Part of a small language model's weights: rotary positions, 5955 steps.
Each number is 500 + 25 x the weight over its row's rms, rounded and kept within 0 to 999. Layers, rows and columns count from 0. Numbers have three digits each. The size before them is the row's rms in percent of the matrix's.

# layer 4 MLP up, 384x64, rms 0.258, rows 104-145, columns 32-63
096:494522479517513461497450522474514476486473472529509521514514483485496474436563484518477555485533
081:527446524508549505533467527516488539482510503492520456504497516478489497484490458470525515501497
107:503491464453515452469502520513487473501483507453508542448492497489495493492514464509482507563517
112:510543480527471500488460542510517526549496494522505452485449476516542449519462463541470528517528
112:531519463476568509516502495493512491469491491523524500479486464571510517486446465496493496488491
097:503518538502489509472453460481503559499526504448482487531512550532523455488517458527507469499506
101:514486483477511442487516548495488517504476494497540513522488512522519516481522485531516517470506
099:491511496514543471524481537511500499453463481481509473517547496449525489469513536484505525486511
094:534500496522509509507493514472524532514464534528516503495490531514488490498479486492521473505475
109:505457497468506482466505470508515538471519455511483516490499473535450506519488498501536511485534
087:530501519538510467500486501477473463512516496488494520521474481502542570522492502503526523485490
105:513485521480482478475530533500526496495502492466471489515481484477497493464511485548517491511561
109:499484512470503507489464458478509456502553478495502488537491456463478480462553509493529532485485
095:485505487497503539519475514541501472507478472502487472516507529453525464493496501544510505483529
095:535558505431508515494437482499462464477512476461506499462513521514468475486463515493508502514495
103:492485497527516486491505546504438500480485485510512491466524465446477464532509498482525515494478
105:533498465510532487506450541479489525536504527473491516516501490539486497480471476448501471491487
087:527562516482462483510484462472472491514499516485483521537517479482505543513513477518509507508504
102:480472497517470511509450512428511529534498480500488502505455522524476505519524490495497502511500
106:492440558516541483507507493469517515503556501514508511515480522496475484494509486459469487500535
085:498535507511498441529490555490520464488515484521462483523476488462498478476496471462521536519469
093:510562521533501519490494498546488530504476526483550514513528455516481466503475490488499529509520
105:570462490470488534512467505481468478512530482492514511475536524500523541546492512472495549515521
103:515509480499530484501505519493491440515554488456465526539482533527490498526530518454463527474481
103:465493534499524497474489513520526507548507488511482496508460485473506460525543470509520519493457
104:487525441468528506482522506504485481472505501488516519521530490524511528435496507489542475485496
095:491485561481496486489480452536468494502507486516533466482501489474494511514469504478495482530523
096:500521501538520524515513545531550493500513486461485508472493532504489489451480503509516442485469
094:466516506514502494491527523514491515485465474491475498467516511548479484518544503521521533523530
101:509495467471526502488463450528471509511490487496479498469520493501522497492481446529467520503493
100:554504540478550526557516530485475466486530435503509510532514462521507504556482499497471496511532
103:535503529498488533474504493506502452480525470479506494508444499503508539559476453502436495503513
099:521501469505463512510501502506520477515501473475467478553465450531472477529510479478490523532504
102:534537479533478515531519522467516514536466501481455480479466493475483503488493447524464485527488
104:467512497543489567451471508484480481464478478543497560477500515532522488499534517529508528502518
115:482473500491520509529491509499510494521540516450482521531496496485511479518554499543528489478478
108:495499470459538537461509512470453481512476535467495514506499460526512509534474508505472511486490
097:455512484523474539500471503533502487480511512470512451523515522482489490517539521511524499511510
093:503538520498485490530449504472478564493555488449475509488459473474514503481475526509535484498550
096:544467548492521479477462503527483552449452503503509486536497469497509496491516484504478499506498
102:481511544500505511506521497498459459470488479506526497498482485515508514491495528528493532458500
092:464472504480547482459448506486531471504503508536467445508497445457470509524502474453454517527510
# layer 4 MLP down (transposed), 384x64, rms 0.096, rows 104-144, columns 32-63
095:519469504534479519458531500525508528487496515459526475478486518533502527544462450506483462513497
082:505492520432487519527533476500514501487480519542504538513505494491508516439503541515453434488470
106:503469473530465524519572485524496503514518484462539487528494525483510536532503519496495454501487
111:470490519509451472516531482514488489478507504481504530482497484528501478521530495467491480542461
104:520526523462513459468462514468457486490491489469497558525533478479504491501498540508496474526518
086:516504520502520523480507554493477460543536497504536528507454460476520475507548469514491538483500
098:479521517508466542491485507501493476536506482507469498510492478513486513520502506483487453528498
089:518491514501453471442488515490512520530517538477502503491475462571484500498459480498496505523519
098:530486533476516495466498514518441514520450460491525504518494476518516506552519491492481438496485
099:490469483552463490507473528477511426490529545510466507534493513502518465519492460508521461528526
079:444485554490437499475479485526496505498506452441460507444487467484517500504525499507509484485505
101:470535444526478474534515480523506445504525477505513508500474505482517515514522528503491499510447
103:474495506508539498506510538501476523512445498510493550479461502510502478516469499515477497516583
091:454484491519487466478491498524490542522461509485489503455542474514493503464463507480436461520543
095:520495503471482530478523518527475529505494513514530522522456458529547547497498512483459517497506
106:500507488488439469464484527484491478527495517464456524500485484538506483485514483479452502500503
095:511466525499484545528539493507520529506505491503513487515482497476553515544527468524561491517539
101:435562467518515497486534501514501467476507449501534529497483509519489472449506524487487491549496
107:493547496461486499444504478506497485550544443490510509466519488521493500502474528509526513482499
097:499506502515489471501505509504496496519486512546536470522553548488543482458506515520502515484492
079:493501504516459505490558482509495475524488523520524533539507529545488492485496530465482446460485
095:502506540497504514556487507514519513477528497516536506500481558533483518534517496418448510485483
104:486490477499469505466551516480534575514457518496509532507516469482492474487502500492513487493487
092:482498502484513490491516523502512513469452466536542500469507503468524503479480477538548475476526
110:465508521508489497508495457474447469491517538520463470448503525513533495478457491523485468480514
100:520489550518468522525479503486496524497523515470510529520477524471521537519476502506477521519533
089:516510438478510555526474517512537506511485475496485462482513543514529532492511491516497505478478
090:510520506455501506499489462508539510529522520503495535479481495502472471492522425490527489494499
087:498499524482501526470514498522471480518519484520490493502525506525496540491462503472493476453517
100:507447464486457494527510551489509449518492495503502516476524495529522483523499480459487463503463
109:514489492492440469439515514487506480519477512478459495489521484473533514486488478510575465484496
108:480500460484480457497536481493556535505469522521514482496519479528515487472520580493517465509463
110:491495529485506465469545500503520517510508555492535500474517430495489519488518473494513486518446
115:492472541519521510498516494544506464499510481476519540510499527464535485528512517466536498512503
092:504526488508469493485454516532491503555504491460489495482498532487516512530443457531498433508497
110:474508541508540479509517481512544461528540486567500489532484523503495471486491492502462514529473
113:497490511531517455509468482499529473468540471516529527503525497490517521475495509496524495529512
112:506503540525481476510495470527445493486497489490506480472575508503449523491514460478510496506456
089:499521462510540521518466503475507450545478520514528483529483477532505469558517491490508534502517
101:484499505517481465492495474517439508510548571499504457492486525481512541488511530497485487529468
107:520481451491509502469482528493488539492550523459543514518488534467534516507497492503493491533541